Each number is 500 + 40 x the weight over its row's rms, rounded and kept within 0 to 999. Layers, rows and columns count from 0. Numbers have three digits each. The size before them is the row's rms in percent of the matrix's.

# layer 9 attention value, 128x128, rms 0.406, rows 118-127, columns 96-127
120:493539521535490470489477420451475513520548482542457494494402503476513464490499442461473532542554
115:536521519496476473479478528474521504458542537472516548446458512603501498609448554421486483511462
114:559562496431517549511452517479541549519473489495523462530468553473538483487527448517473538527501
118:467476431513504491472512487520514556570416541473519569527479580476489506506516481467521501493449
123:490521527402520473452543533489440516465471524490530419504506598484518575454439493443460485498515
115:529449524438495480462495488456501453483506553540445540480521527443476510490484463493471530430471
113:516423502530440546529462552504525466480505518431454502495478508508511560436450450446512548524556
125:485531519505480444460541496508527508503461488499513432502408532496475478582482459509440590512605
119:538476448560510467570474490580416491487578501516561494477499467501490507610507488505432532530490
118:540498501524515537498534474519439545462516498444529562457513435463496511431441486555554480540509
# layer 9 attention output (transposed), 128x128, rms 0.535, rows 118-127, columns 96-127
120:474527440453540549521508517563468487510470482469545496431512468468546599505497482472462477510437
115:502469482509442569475413493550512535418522500415534460475453481466498483554424505496563496537578
111:490571488538473481466513491537470403518606513435453498504564528508489513467555512500457520477478
115:458575537474504522540494485490517541410518544529479513439585470499493488519494558502519519527492
121:531519484521475535411529499499537474455545490550453521550575481463471476452530456593522478513490
115:406511530531545468451593521507522552525475521537537513555463502524474500506508444451563465524516
109:522504383552555453506502474514483448468545536427473520457498460505538410490525497455505507479477
128:509415449523473499537437522461537532516519501501524485489618512554525555496497498469493443526391
117:475462599478450496544519510435506477507458474489506452466532563487471409469525447501552515476503
121:468464550503461478528547518496496557463503493523489520533575446543506475563552429499421477490517
# layer 9 MLP up, 448x128, rms 0.336, rows 0-195, columns 96-127
105:507519596480537437510489579454529525512448469559519508520454522527442483463519466567611495524472
088:506443558518590510510540471494498463502500446484483506586571467514526541416501504513518496488507
108:476544507479438480563558461459479509500460528532502450517514506508494487486456472544505463499431
095:462470446476537495524545538498512527494531488568547507416559519523474492427482491493552511476543
101:517534513559499524548514486546482558517587488509500505431487484543542510436546500483483563472464
115:476514485532530552518595508613547414513534511576467439538508565469541468446405529570444523559469
107:470463465421478519493533486567449480515523549524425502471462529509431482518525532417444485520513
106:500561436526447421451636570501505558476466454507487529513498492467457488506505474517456516481497
099:423524543500488542428519488528481457517502556534486499587508495471420496497529484525537482508432
075:438468543557533540460473504515485516438445469533499508574504484495469487466511462469498505490555
102:464530447503436498466472498438565466533513485531576483468427457477483480562473446502554499531484
101:436507463532527541548549482437506550555514554498530522566496434564583482514542559565469542456468
094:450520501486569497487488425464479438505422508505558477517493519526573430484489492527495492583486
114:496563482564512550507519531537530474579511527528561479450448443425469553456466538478457485506481
110:528480499564534568521554492446432473488446518511481505426467545443504507521494478519535531543493
107:506474485546511466539591526475462533508534496467532465468496444372482469499526485524531539460495
095:452520510497466486547490459513550463441511520539391519547469418511539463469483561480427507527508
083:513532582482454581588503563481530446467497488508430552482490434495519409515503488535511543448509
103:502414574517503504501491561489504485513510556449515492461496499455527518539523488556509525483519
108:452493515525483461553559494526561571545527498528579547493512478551498397476494526466509515537526
097:528490502490512515443515524473551509522506468550503505482469523521489499521556505566528531549574
083:493517541476540458570478508477453517474519536538591513560479429484515488416544490507508469472482
086:544477466483516458546476536561450520431508498528424564541538502500469488534477475557427553494497
104:554567436507553514499534515489548506382453465481515490467583550462465494476477565494520573503519
090:445508515527472504470419464541507417409485577514537485472519528547503477444475515489482497475464
114:503512371507422456423522545528508526466498506538548421470535538442488439523509486536526469506578
090:560522520500560484567522523488414455465507447493535560531493439474504436488439462461481485436461
086:484412487563478527448436514457451475482496523538529445432489511503507517457493619481462494468478
114:549602465469512479500477483523488525547555506513450532504507469490496509591495453499399488481545
078:475455504550448490503433474536532520487485547551505461491489456476490496477564497515473532463440
104:460467478492492503560513531521410488502462580485485573512486520419495497520532448461475478433529
102:491555519531453497444496500540481516495452518541479556457551529511425521513542483550447475502513
112:430419549431475502529490503444492484548501481462466484478557473506556499552500554514428497502483
111:567498533524541518455563514527502486500462462501458560521458545511509470500508431485539455546533
084:451509448506511522543541490522484456429433533562543520503502498548407516501486478483492493518529
092:501503482469452511521462527491584507401479450488543557529518512526531428452474528502466473428525
072:475434469498517458502485536561491525512490568478513500473516496518535494454517602489493543444507
083:509486521413545521482516531488522502517513490495485493527475522411537516466565473501473613480558
101:419478540502510494563500602476565526472487457486492489545465432450536505387541526485513509564559
103:548531524490507419504467517510518449461507560495504524473531534491542448463506519469519577463485
101:504485499486542489539553535487480500613459459509478524502479492465481452542432452485517539460497
107:465352495511480506506519525541547542479464506508536555507483474475524410439503487497545555437512
105:522448593532513523484490520557440443455481567526450497516474537457530514574518459524464511474509
106:535463526504551526531529534511479555455444508501525489439523520526491489493575461473478499458527
069:459476478508447465477575487518487580508509535423562520485544531531497481488522497487489513520421
102:480499501501529496531499547492456527494449547525519443500503530503463482519459509534455454536537
073:482462553480489546518559641521492479537497490487555532514577514470492450541526440550482449533517
082:417445498492492494464485515475430458453489553483514524493528481522483465458491519427514416522474
106:423436526537473544491522527434554476525504546542500505473561465539509467485473491409513486503547
097:505500568526526532525514525517518540526507503482527464485523495503444456444474507506564427505568
080:529476469500495487512473498505463436564515500486523471447421497554511554561556530458461549515525
104:550473527530473506466481435520529528522531498503434503510503515464516548520543495501485428453481
077:529517451543496476468481492496436498571509527499561458531440537490592493479445524501533468448467
095:530529451421477520488482448517529486570444533505459504494510437474554520453457489495388536484498
117:536495519535418551496527491473466498518482480499486598454531488448491470481536470430497486542524
094:472476480486551507527472526572527501593455458582515531475476523512507519493485508490539487478562
090:529493424464556526495507524451444547554554479415489470559507506506508505431413560536491469516507
100:481461497535487480455496497541444480548463553494562444530581523521401448527559489487451438519511
097:470493515532457551481511502486536479476520574509505388504439474490473529515545494545566492495481
099:560484461479559460466485535432471522517485505503496505501539439460530483534532493530433507487438
112:514478494492489463504455482430508514548548520548516480428485479461494508541536476552452462462486
106:492530535467552484437541519490504515520395560518591517495576421519514474509538528511510515546467
106:511494487421540458544479509464526483476483475551554437593561504453498435509548470494501575531511
096:549474557529520508446533492600456598466551505470575494451474463491494482517524505521480504494492
095:424529523485490513517494581590495514459567517511460469495548551470459519435513527532384509475548
108:489517524467465460512525548448545503470459519504490533485508492389420534493526532509484505500465
067:469465466555437505461493441564445481570512448489579507461438544520553528438527559514465538447452
106:435516500539459472526532570551529585452475531512489536469517493489457476459580470462521552467598
111:506507532545472504531524516541520496553480533432461551502475507498513423448539491555538583469451
057:490493483533480498504472467528542484525488585482564515556466477484443504474484520443517491491470
093:512517492481513427526533564539501400436417513513585510442484480517542496477564429525524498514489
095:449479493516528502471505458544442614515545448501519452483446472451490533449512386523505634524521
107:409479466519458512482530475564372522460475561528470535511472588501585488436484525499456591566510
103:497521512482524469501486465496479549468504528489457559461465496486531394506525562496567514485496
086:509517520505464462521513474545585449428540470564545552475508484472500438444550485523490525451513
103:514500460541446583429520538530533523539513565544521508526558547523536550497464414519478559451494
110:474376533451504493532511517517492531501489474534552466530509526413447545504514514426515511524526
098:468492424443426431499530557461512474482475454458482499507548470546410498441493547495521501497581
105:475510466483537597535541505478511483458419547627549466501536423473496443526486526442495517502552
101:515495446502500475422522470442465519533452511532499490540473508441532531468493576458541521516464
096:488443446549467550435472525479515436492488481510523499515569541497473470489488530469459508586460
097:468539503495557511537519526478477534501574517540506500497445507482494386450509497530471588544567
106:456529487504454479483549525463509408536533580601494483498529514478493481468503465534498599510420
111:491526478467393548440533527514578510469473488519499450542415500512540457499500498511491443531489
105:407475506512498551498578459479551517428521510496484530532522539465467497496552436531498477433488
091:545506535520529463438487450484478539481520527424557516512449445470582460477497444469503526482475
100:469558507502450460495557493527511498519527455460555477508489520477451473562471585551502514504479
110:533475532545551476523503467499457471487500504502479486538519452482473473445498482511535512568496
102:476422606511546476519519479472555492535482516480493543471523551514438521482540480485493503558481
088:495531449468554406479616445507460462464542511422553476521610510477430403475525511497484477473547
121:528435449466553551441487476444519504476418514533445510497453544438515467476521539521502531529476
088:473459524486489405526449441469518525465468505537595497490487512521569517523519458512526518523499
103:408474511543506531446524527514463563522426567495449495485447490497459492485458483584497457497492
099:551579522517474497568491448498481473520554551559477537484438533460545570530498485567447548446501
093:489491512514436511484398465489549531526485458506460504510478525463552505507441489592534580467549
088:466566550459456498573490477444517484497482447528499505509428480532531496469498444408457527483404
097:464547488456545536486466500482505508501504460546487466502447463477561470517478604544504517489411
111:555534430447525502493516592498512506471472541520491582494532553425457506485497484513479528478532
099:520559589484505435478557499469508526479540502499568531500507463525461554512524476536483457473521
118:493520485508492553492518509512428492454501453478511565541567604500558486456482511594523507517535
110:543548517463523468569529478449486544515425548462529414487511461509469434503530476582508590496501
111:492553492472533573512494496525468428529428485555523533554566557515477536430513555534580483562467
120:430471445562452411564559536460548443508521565514497518520500527536464496497469464490486459530537
100:506491410484538428499527484535496475501505509461493572547452483494429474475524530498486587545524
098:467457523524459525469604529493563468513501474521453503529483487506518463515469531527475479458507
105:539519440439509500544576436487504395478507471501502556489490529513543415504553495478506476464544
092:524519487521494542459504468525464460545563553462467460450526508492481396524539438500472613504475
087:456496466421440489545573478500500452523463471538553539437509456541582531470475441493500494489503
088:504505454533516402529518492443450532515507450470500572512506573530457455517578462499403559483530
085:464544492453489425502456542549462456469487474439522515551515620540491552483559508463554488463440
064:523503528578445587509509486564470515493505501449508558445507499483466473521503448493429577474533
102:521435498547487523523512517429485469451457521560512513488536561446521487424424522454531501508495
121:505443424553540523412509525419485526568511497458488505473545545452482418534483431479495521495502
107:490531529487559424538529472486468496500455532590417451541451523465480495534535495538501480493465
086:494565476510475533463537472534537532527529454442566482528547568505509394497429486534461462449528
109:502485501472481505463462530535456504502470472499470561502487532529469507495548407479545626564531
112:539494457511456534524481563513521494550459568508622468481435485478446444474512487498461599434454
104:483488429489510476562532439462533491536530506544540469472464495429464451462519486537549511463524
114:489438517581492501546470512546572511571465495541520511432479440466465441486539507472523541525491
098:470525575496465466547480529518477499468524460538525438527486485460543477515532495479482496465464
103:493565508515497504559491505529517521548521550491520541508498473487499437531450443492477592534519
116:512494545524456513502539491492463515455470521492483420473533528524510477452502511515462495459492
110:503517441482508467562573528588490488533414504484506554471514454505447503529454470434470472536500
094:526488538500502423484521463517481589477523527502472514540441503475603449517446482518484494529489
114:489545492478440474457520510469503516415509503443526577497518560536505430536440449532507500505475
098:460444523509497464546495435495514399523475528523544554500552506560548516490545536445525510510527
093:469527531504489466509504447447533506585520485470469449556502487415497548434514494541515521496474
060:488458488563416501476523509481474496483467471473525469510479540490453509499469568505481527502506
098:493523470462587500489503547446440437467527451446564549521467484457442478496482463512520496528586
086:538539515449557539551522477474452506506460492503586498465426488530480448525502529496451467439500
092:486467488495568495536513528500455527450522588450491510474518522538529399510619527465480470539484
108:532560590481497433504505489501460482466457502564465503562557503572475510460531476491506509507433
105:467575550442532454474488491528516404531429550525531430494470550494466475472409546489479500537539
103:486523499514446423471459564522532521581503561580481552521566505534507479473490556455470572438479
095:460491460453516461523556518478486528491432448538531506529434520485498541440512570481516524498507
101:517509558441494491457578470490408469459469511527469502508548479466480515481458475497497549513556
110:448498518407472493521497494517523583472533500482476510521441500457481448431480543547528423506516
116:502550406471500514456540481570520560475499455514549505591529518507524449458528508432561488509502
107:440569436456501481585502428456507483407562499517463464546462461536540506460503509503517533446495
103:545494473523479569468578504457457462578505495439557440451482419488526482506555533526451478469544
103:449565507551499496542505493430509484447489497493474529565506513486499484505494495494477463521483
090:509444519505462517495551418530548449543470477477577532506491488567514510488499576551552567486552
086:562417469494461525515504522510444512527539479447535508434479524524440478410504512525477494513470
074:459485459606510523540517555589570410523484446501502568459480513444540478466517485558475545510452
079:504546472479501488512482492489540496550434477437491516492538542521516405471551464449477497504486
112:478486496489530556463420527533470522492444487517427501477496463499483475534464521492508490514519
080:557443506509509526529546539582500561478502449574462501555509486506508477505509403444501526504434
086:471496547572489592495506539621428474505498482451525491542499485555454410480562476573464497448494
094:477497373527526548522482485489524516548448493539553476526508515462493469473533481542487484486582
095:472553522464466524471509471519526477467504460571534497479542517475460492500520559434534484476471
107:528462501444520483511559516533488548461486489461553522511515483516517510549536521574416556527482
105:495522491535478487506435529512506469567448494514479526449457525439565439496523528503628533511437
101:391463492470552497475577583452443464520544466493533538470547513518552481497417565527495472483479
085:514506534473562452472520538552502424515492472466490527543465544437545477463457486550504560526494
106:511503526514484539540455544499517510429492503608460533473415498462471458448513548513483510502480
081:498366543518498489532515522481477414460476515588571575513457466495541528464524430477475508489549
110:519443545434470481451476510439512526493524465541540525441539551475433431462434494469469496440471
090:565511458491527485459475500506438459484536518497586498472476503538471476453471447468459485473472
074:452528514534488498513516599547434471535486566560541545549541490510543424473479552524446488470522
074:437608486528486478547436455569534467513489498516474522484513447500478436494522555563523457499601
070:494531477528523496491478501490582562471469519477525468469558522454538510498528537481537553452528
122:500411443504495487514422442554481452503496558539552497420481458471532484501571547497524516415520
108:472456498475485533493510528515484502486537513499486609564567540482442487480523442563416512474539
107:450554435487500474466560527544449499526570531536483475425505484496496535545377519519468513516532
106:479492530519461518413446485537545477541445463494550505577482505422539484602445457545445567467468
081:508465461535478505547503509488500478583531484425587545521595444557482488494557553519477472459540
091:490463466500505505476423477501485475469508449449484466515529597527492525484491478471512498502517
106:480493480582480504483512501541440459503490535567506478424497497539487471393546494528451526520477
105:494507533477517532523527445540478512551487494510501525536528513559537490458569561485470584401531
087:463558438485512540566530447516507600519480533546479636576457468470564485449523546497518536491539
109:526496496477480574491544455480430475494490568513505470496516516563497514532532454559566535488513
068:501441466476408465524526550494545518563498475459520478480459472485519498517536556564453509467468
101:444535543526537493519512419533488496524519520511534569568548442521445403568468505489534503465503
107:537530496557516467506506564529514476478496468477484445456462518460551488507492429581494460477469
084:541496548469427421512533505482578433569579522471476527515568514487461462554496516568476517443504
089:540524456526504544500515476576526577432489527471454528560556506480458551526533512535446519466434
117:473490498493502529549506469484482555502486573511473582515460483493512475404475469585430502542512
122:478511485523505572430437525489492500484486498521521550486485540453443491503543476402425523470517
081:470451450405539563497528565471437439476516476497518516522483490496509518445483556512516446487523
114:498505480586430534476508542497470509488497484488475560463487506565511498456450547513478436473513
104:465473549507573504487500549447490537495452525517522499510451443426567521495547469516538500461557
079:496511501604507551552427410514391530538464519498534590480469438466466482532548499522526448451500
098:491488520490541488585410511541548497534553406511481480486472521475509500529484518506526445505466
112:527511445484557494476569521495421506472458517457537536509517505519426425511523511501535451549556
116:551557524482516455421566468491445503568492563525585579463512457487440435490504552499456473547531
093:422452457491523504520549453474486500481540428441545493533459425474558447427524532468469534480516
114:501486491453397444509547484427606533528496569561490503522492499446484450569447512485570567510501
105:570438509468545503466498441525376432504542561497497484558507519490487455536510553523495515472485
080:538471528482479499451517482469534478455498478573441568517493515511599494472524490562521500518512
100:392480532563440542450541412489512476566514456543516539501535452446455501542534517554581491520417
092:492490540487494545517507529515438446507480490504592560529492478508522514483526450535486494572432
100:488511523425469527549537515538479544504501491500569555453516434412442455429459507500475532505552
091:572491508555524454491509408459457507515533489391481581531505394548476481494574447490467504465486
101:473469537523517465435511550457525500513529509485499427554437423546476482469533567465561509510507
093:510516520567499491423556517429553454499491537508481510522522514509490473472452595487525513494462
084:473513418574483521535483475508516488508488486531499524528486460501515566501554488464480499482464
# layer 9 MLP down (transposed), 448x128, rms 0.398, rows 0-194, columns 96-127
097:484461464500456535521511510542527493507490468416471530475477508532531476489537507451477449519484
087:582518500475512536496440504505453551476503512449499482458503497496539493584452552487523538515441
104:508558527590540546574440511449466458499515561445478497584541410531464552431476569509540454476522
101:519550538488478512465486493496445575511503540471490468551468444484509514468528515462466588582502
108:501512523423589511529490532492500439477506496557506503458484462484535552495528480502500494443611
115:511389478464512452534501461482588507500493513505555429461502552496501481522443455492546514496515
102:487552536566507503554487481561469485529576500462366509433458506456513534473537427514511504495520
105:493505509525535566485468540473548486474464468496461529518405549454544487514528482542492597525451
112:469556589546476495470409468542519585487554522534564425474456477467475500492482466482404537556499
078:474541505440371504590478474510499525546509516456485509438502484493521498505520415483490506541506
111:493479559539454519539492487556504466445529508475575517520448519489484528587496499464485492447462
101:480538505480449459538483519400575503422489533538487464599566499563528527503464499468507522515500
096:518445462450459456496429510484582563489528551494494517510557515477412487507507509527468474441545
107:553484566469560517536524502558483466537431458522467505469574459478472520489481487480525522531464
098:581521511476461437495509505477520496513556504577459514455449452477449481439498537521506505468493
104:554440466512483477522479441529471459494553526570500443569494457502507523542500549523514493507516
103:531424529499556512539474469545481554450432500449452503496504487556486540476522539493577545497457
086:441554518509553561504533471456492520491527432488537467532483528478500484522499524434425479637510
094:467510459489548510390501461541599571499583488538523440417516471526467472434490491485515472454540
110:457496523473464435575477526530515592512461538544480495511532491490513490445501467452477554466493
095:578495466565494513494506479500522540503532482488536506482556515389514423438527509561524452551517
088:479565569576513496483567517466491450513551524481452501464481468421494502529528485568501439517519
090:510453520426536535538487456498501486560462534493559459489446466500511484471532448519544564495485
090:472555467543503522513448513536524532564457512515492536525497495512484439494438519531474492518517
098:495450517497528504524590499459516522534526489500507523435481459446521500552542447481527454541540
105:475528468491517548454498489440491570495509511548519478561515562460520432501413565526503472515568
087:473482460459489544519498480495528555523502595457486410467540500506480536442546445503465530557543
082:536530525529555557569511497493570549484454520578508494540533512463454420495496469501514479476470
112:473467538481465477566492513467529480440482517509462460454521490544434479427466422562499516571528
091:506491570525512551488526543435510458506454451473467483481478571472549487485486569479494521543524
096:518550472588490440524493448489557544537547474483428456512444511555503500462527481521519504547471
107:533517461503509506411531537491448544561460471448455538484439515529432546552497497545574491483517
104:549493476545573499447511543431516437436491470510536554502547498501474508480474494448484626554498
099:500473453500465505511487507461483458536422559442529472530461489459510551474453526465462474463461
085:532502437487553459554493500463516490512563487495479474388492537547454461513493492527560540453485
093:453501485541475476428443536525522507579494423536523488454493467507495494498533506524446527583470
089:477543504499541523520489444451492449473467413503510511477531486521515544534487408523439529546514
093:475513459556570481510446494497484519494495513500552495542543583502439498554530487542516508492499
100:491546470463480495544515521481492473472466466482533473433532449544384455496505576567514486476427
102:540467478461496542574534562462512539555503445527462459484507518459507539468491452505518489577503
101:558540420497467560505529518572525471423484506482535442490538558537451447509557500504486499477482
112:522505533467513534554504481453415508537496432520508483500519490471543514526514495481437514449485
096:512540529515500512463479517513554501393545472557481485493512516511473531465444613497517467474485
111:516508479531420465465493498481569454462502470538515509548511532482494452502478523483492511500481
068:460490558480506481578451542459511438496559491538503463506526509549459523508426539537438455524526
101:477519484499553516542501493442553490499550593510505531397470544507430473480560516509505540462495
082:563553551487553488418452543517477475543593578443480487389471465483453540463465504492557539477454
083:530564500552549540568504524464470518461492438527495569487533577514484482524423449451516539511524
102:485551534492393515492593578486488489512493402521590522500523504589500463478516523490496447517481
092:569517454473530474446547501471498522461489504496587517501421491487454482509548490511494526581461
101:501543536465519616499570414509524552383478513550498536509526440526542488540487446544526549431431
098:544549524458556426511453448425527497505526525466453528520472423485548563468541630466498525455505
088:519443540530475535545505539475598525481460444513523539514528543514433530487477470511504537483556
095:515465447491492481498498501510552546508527447498483484568431448486496499458480529486527543528533
116:470460492525478514433615463473514571494583505522494436497575516481493502449497490530488488483488
101:437502508497502477542553448471483484439445518499508485500489455542458441492517429493458488447524
089:502515471503421502452495465475453497534486488427517504487541486468565507450524549520526528498443
098:545469481469473491506610467497528482507446533514522486474512451489551489603525508553504497533478
092:521538480526404486480462521447507511559553551521472465546491575473487514529497493494428497561427
102:476564450541459462474497484534444509534494492503496493516467477495474436569447520473506462536566
113:459533426575616536440454495467487471479515515553449495544541535431499465478471482506466545568530
105:550430480517444525467591436522501464487505526566507497492512579517532507504516555552505481553510
103:466514416445515511499498540505479487438486475496537496572418515492522463443470452479482596509519
089:517575486480480459558501538467513482441503461503478486528555642427512474509478450509510527468542
100:530528475433518547552510504497508547548433445491439487485493552497501455510478549485456471548489
104:471518510560517517520475371506462490495524523519518425445496494453510489448512455471515563550559
076:559499503531528485559562450429525523466552471542399498523523517468543537521491418509490454449579
113:532531445506540525542554502501520451566474517485451484500519524519424468497554474434511470479520
106:419491474478472467453446563474496472484520368496530511467534503506487520526571502445496566513514
060:538465449509522559525551528450492531559517391480438448433543503553501504524501517507524434532582
086:480456507477535512539439389493462589518457533497435494521450462529435510532496448494516502497528
082:540543535561433518565499481507511493471449463563467515546492455512429469527555550446576492440516
103:541548493497507489462540506463546500447618501552514485475473454494484506514501506495494497503484
100:484490451528479473518496493512506527482504434497407479541522494490561496493509470479401483507531
090:489485451420580476463472489532463571574510521432477470450544539523475552519451470531555449577471
094:550517466447430464479493477483529529572474493446578490478530528481459517521566435476469515514527
105:491539512520449552466476517532526517454504488474470583516490531571479481440510471579522498475473
097:481563511552457522481453478468499506559517566484474493495485526486521502438481500512490455505527
100:502444468401524476465492489517544462458511518456517525468505566475479530501504514500451515496452
103:500513517492525553428436605488506559479488457486560557455530455546513478516570440519502494480456
091:489557491548484541478518489560529519454573472488524444606492459439486437523467430463513478526527
103:472494482447512559529457470523543484504533397552469546502567454460561484514517450457463544459500
106:492479495437488404564494524460490466479494473438496474465510517526445568588455516483539510479553
107:506523550559572420568451548450499464478508494507520473503588572422555504501505470543511456486493
105:530568515498455541496493505531441521524569436508474462445544470524533517527472540432540529481496
113:485478526510443526597523477515529385492511493552458473414501565511393516534514450523457491529514
099:556438554477538445485402529548506475472451509487487540454529463440420487529415486565550512526520
103:501443524476557536468491531522507541512543513459474493518553465515485517484474420481506474410534
104:493553488486486469455533547543492553469510447475430503451507548459512457512525536504515471452492
083:511482494519475466494444479560536447515523489460528459544498527543535524515522522522471478493427
108:501435523415511431478531478504436511548542510505501508556498513495496479570501543487497449448460
086:512565524531442607501527518427494517536497473509514541477536493464506458469546545510489502487480
102:551526465510519450528464517562538498433537530530522540424512522448435521494454532536444543525515
099:551400539513481515546516561548417479512494470502486552492536433488489445542493551508490484535526
099:424506541420492467564425541477460520530538495561407457484545490475535526519526527512518521505438
095:479420484514520530447442502519446507545556482449510520502548555550544466541557533517454456518600
100:545467573497525465423608599528510539465436474546471532515498533502548420483524517479473493545474
102:554466497565531396528529524411481447552541502521494465494477491535446497538511509465535533473518
095:488513477568453463463562564411484519406442524519517485512515477454509493526564534476454508455546
109:513466510459473483518573461493464470448459480559487485517445532534440505464506553492458493518421
114:539489492514441485493442539539517519444479525528531426453537469505460523479571559504507450522492
098:488553524456481535513424524529544492513493476522504493543488536501425457521524486466493465492455
120:425539467519460487433497534518543548534543529516479506510388474497533520471531582539453519476491
096:587456473478479471509515489512529487520436492469501461461525469480501482540458465521522472470470
092:571490500545488491421405471469485434513499416552527493484491469514431468513518517521439517508484
102:437471501538537507509415500540456545442486481520507542513533511493502524554461524527510439524472
093:468548490467465475554518519464486478528476491527468419548470460468588587481434526503471532540521
100:552490482556546457495449504439486535527526476480496484489524561498430550474471509521493473477521
088:507504512474482580444508517566555466544434600477515446521527499521500562434428499447473457512512
084:508528586522515562489587498513546477478451537547482475499511427396548540511595530506461533511521
070:529466575446539515415423455471489536462532515514537482556466487520511528504495475447570547518515
096:435557514500550484477521435528546554516576443410501478489480483537490475512432495475496490494559
100:522552476433543405540508531507439522471578454442510485505434483533525494523544437426495508523567
100:535502535495493538492436460573485469557549488601478466490506420517528517523437547504471509542511
089:525471570515558519519487478430558519531592481524496522437524521442410544530475513451532517519519
111:488524477454543459517521526498572537417445515575561475465532522499482445496454531516451487501520
122:469481485463470518386526503535483520492461448443449528579506482515490446517532538458520460514512
101:447551536489497509511499468463464583520476508547483494447583535461507492477497538482500516511495
119:498500484458596440488488552484555554580587511538513436477574522419473531498455464524481469483472
107:573476448432517536472552485530512550447585484501484476509478460453436509481514492539494502558516
109:533531482513462519362376423538458523448509453460539536513497550492494473465527507471496567542532
113:508393433531548485552467440462488447508541541531473570524540504570465498464500539400503530520564
108:574433478548482503528452510438484551525574526543496468517535497472446458525530554527527490481527
088:465528489486509508581528508467439419546482464521453453530524554521441489465481452548509590527493
115:521490467523450516551561534424490455587589437490466515517497550535530486548508586496452540482540
095:465557458527493491486510514483516530438439502495477465593465418512527534529512467522496477466379
097:504561474553493497509481461509500482492539501513568526526444468467450426515479536492526507521440
066:521562507428539523507559488520481526510519484504476505449517477475500529478501463508505510511534
090:499537474541446435457434525502487511472523526523498483482533524501567456507492434476513536434468
085:484537500516575501441556527494504463549534496515459551531543540611432470560502491430558511472460
105:533621481461450487487506536496517477485502478508570410524507500570474545524386509503446436537481
095:434435474528476529432525508446540495527560514410501505478518465485420458520541498468521500535475
108:474521526509449475493562516569559569488449537498502441480459528502528517518532491508549497499495
107:513440489552483513487395562472463477550537491448455485539504518501481476576501518470494451437575
099:494509552430479435497512566493568443550469518513547530480473489459555590508502484468527500420521
096:490458513536491550443488435516531604474429494463580528519477509555605495437444514530525523505524
113:517534497540521550477486459373546547480540450519510566533513534468488495543465509467499468498483
111:478481487482471520596510569472474457526543452527535430542518505458450550578527551506480512465392
104:534494478480517494413495533486583513488528550479554531518495491515450572579593447469532509550530
115:481529519530526471496461530472496544490537548504421556543531581593584456507461490521505482453499
103:513560549512494555462497551499465535458481547522462548479542618483476446519514453517522547466449
079:446518457561476394540441510508532523491487505537581538491486434437479523490491488450497551563488
091:495536558500502511481503458533484466450505481577448581540490543459526489543490543489535507442571
094:549508478475452503489456435447461589450573517478428428495453505498444530526500537440551510528571
097:488478463461504547537521479524484523414534528526488505483483502521493571527533497555508537480494
103:496507584514477520510464485510491491486537553410514440483542503502505416483506490452463549502520
086:471508488597499477530415505448473410485541490541520488517532541494538518564541530579526506501432
103:507491444432497443509518535476608545508464529551469537448543523415471551496448470480482429553479
084:473524532510530495465517523490416403516486438422448566566473502509518467482509471447506527502457
091:422432455525521504487510495493419443499542449516462524467482458522561510504500459527505480582410
097:504510531565488582478562533489430490488491483472440545489531449472503489546443479506507491516483
106:425481492468480446563487508517553483472532482495511445492459558510559466494505542434548516492499
105:434518490456493571510526495499497509559516527455519548440465483437500517447445528508524501533554
094:493492496539490512553521505547525566465532587542472506487536459443429533485560413496465442468479
097:458474503465531466528525501492472513462416514444473488480564501461515489457488588490576486469545
082:459525565506431600463503459492347581487543582460487490475451477470418480467442560508500467496445
115:506459401570452474526503487510485504553558480524490485448506464444510436519522473472431501548500
101:461461562534482499543484436486511495506462505533456431445534507532434461509526554532528557551496
081:575470462462505471449500439456534488505504485487510530486454530508441548563525463556541485551552
072:498514441497572509503503488431495480481508404503451453541490481572521521519504578500537482547502
070:517544513470568487428391458473509432610507453448452548517542548512538456446459510495528473492527
146:524505486439513480546473480460549514465504525532513455440459516558422508511572483524545509421533
104:531557502523559441478458565484495496466509472411491491525453527490525530466576505555494501472495
109:554452472512532512477468547467479533509446509545451473395460478484506485574511570453489564455486
110:431533583522522499507494400521451576441499582530558458540554480491476513462462457507535476474546
104:510545485472495492410468508548526458467484466531479446452465495452521547488504464483548497537460
087:495468494447339474513549484479468539568581512514536473543519472554503496420478517524539504491458
111:518478510427553462624502483489522474453471533422469468559464524533506497462513574438504536496541
109:562550478497494487511515487486576505460404548516527476536507515500521598518467487425464521508486
087:573549445414545446514491524483517496478529469451537416433496539483485409452489467520501538470472
105:536512493445524551473475529475470485506479494561516562453477453559473551488515568523542478589446
075:501529469533632468492478502484516505466597571564446472491579464459457476479430500503518458513517
099:599489517499485463560566453468466434390520522549533558547473494489458526452568521559501482551519
109:514524541562546458495517507486452537573512519495491509394496465503509557514523508479515573477477
093:447605486526507511536488502477462556465469479551554507473409521442496475458422426434502486499472
095:494544471460450516475551528509520515538534512496563416540412521473453530423486535513504501405539
104:453478546420496473462478518491439513497470442459529463437460477484463527457402492516472507513580
115:527511448489539509519509552464550505552437502477469541478566562457490561500463538495457427431432
078:557543443411461501520456540512482536475511447507488500474462477447498533540527519480524480476519
123:555474562464442560453485505458431532490465462531515570485477545618503538526532461563570527469548
116:508450547525457450507508444475501484459482585468531526430595505526491500510524479497494489505472
080:529520520480468560479474546480592516450583459475491502515593534513495489473480517474487527528500
107:463507550516484475471521565473488511558525429513507557504512495483560518525533487545482534459493
098:429472564482525499564461504473453436502453509455440543566491528454539489480504513506403486585499
115:536490443481504419448488463518463508526469450483495547532506578514451463520497499576498457583497
104:610575538539543478475536502524561518519494525486454483460554585500427566527483516494478483498482
124:449501509481447440558468463531535484510557516497497565454441466571555484512526524560461544435558
096:479474513507467566529489544465485613533457502451485506444522522536511569527499496489473476553462
081:498526497502554544508489448494527499468531581551501529430439470461460540433455478553429531451524
092:559566481530469431474435494467554476525512499518477572466527515549469486469464550498455495549551
091:540503519555478492462546466573482579482528561461458420570484554523492453450430446478516479440459
106:480504447529467531412462495475522606526557519431487440496468504496502595469465563506446386473515
094:412468485474513504548550481487539540521496418509513515475576504504464515531459509500515437473517
108:426426518512509489483558450493507492594533548508492460478475560524450432491476446499580456485521
087:442473494464472534494452519535498537516498500519468517510521553419543433579578465502518497480510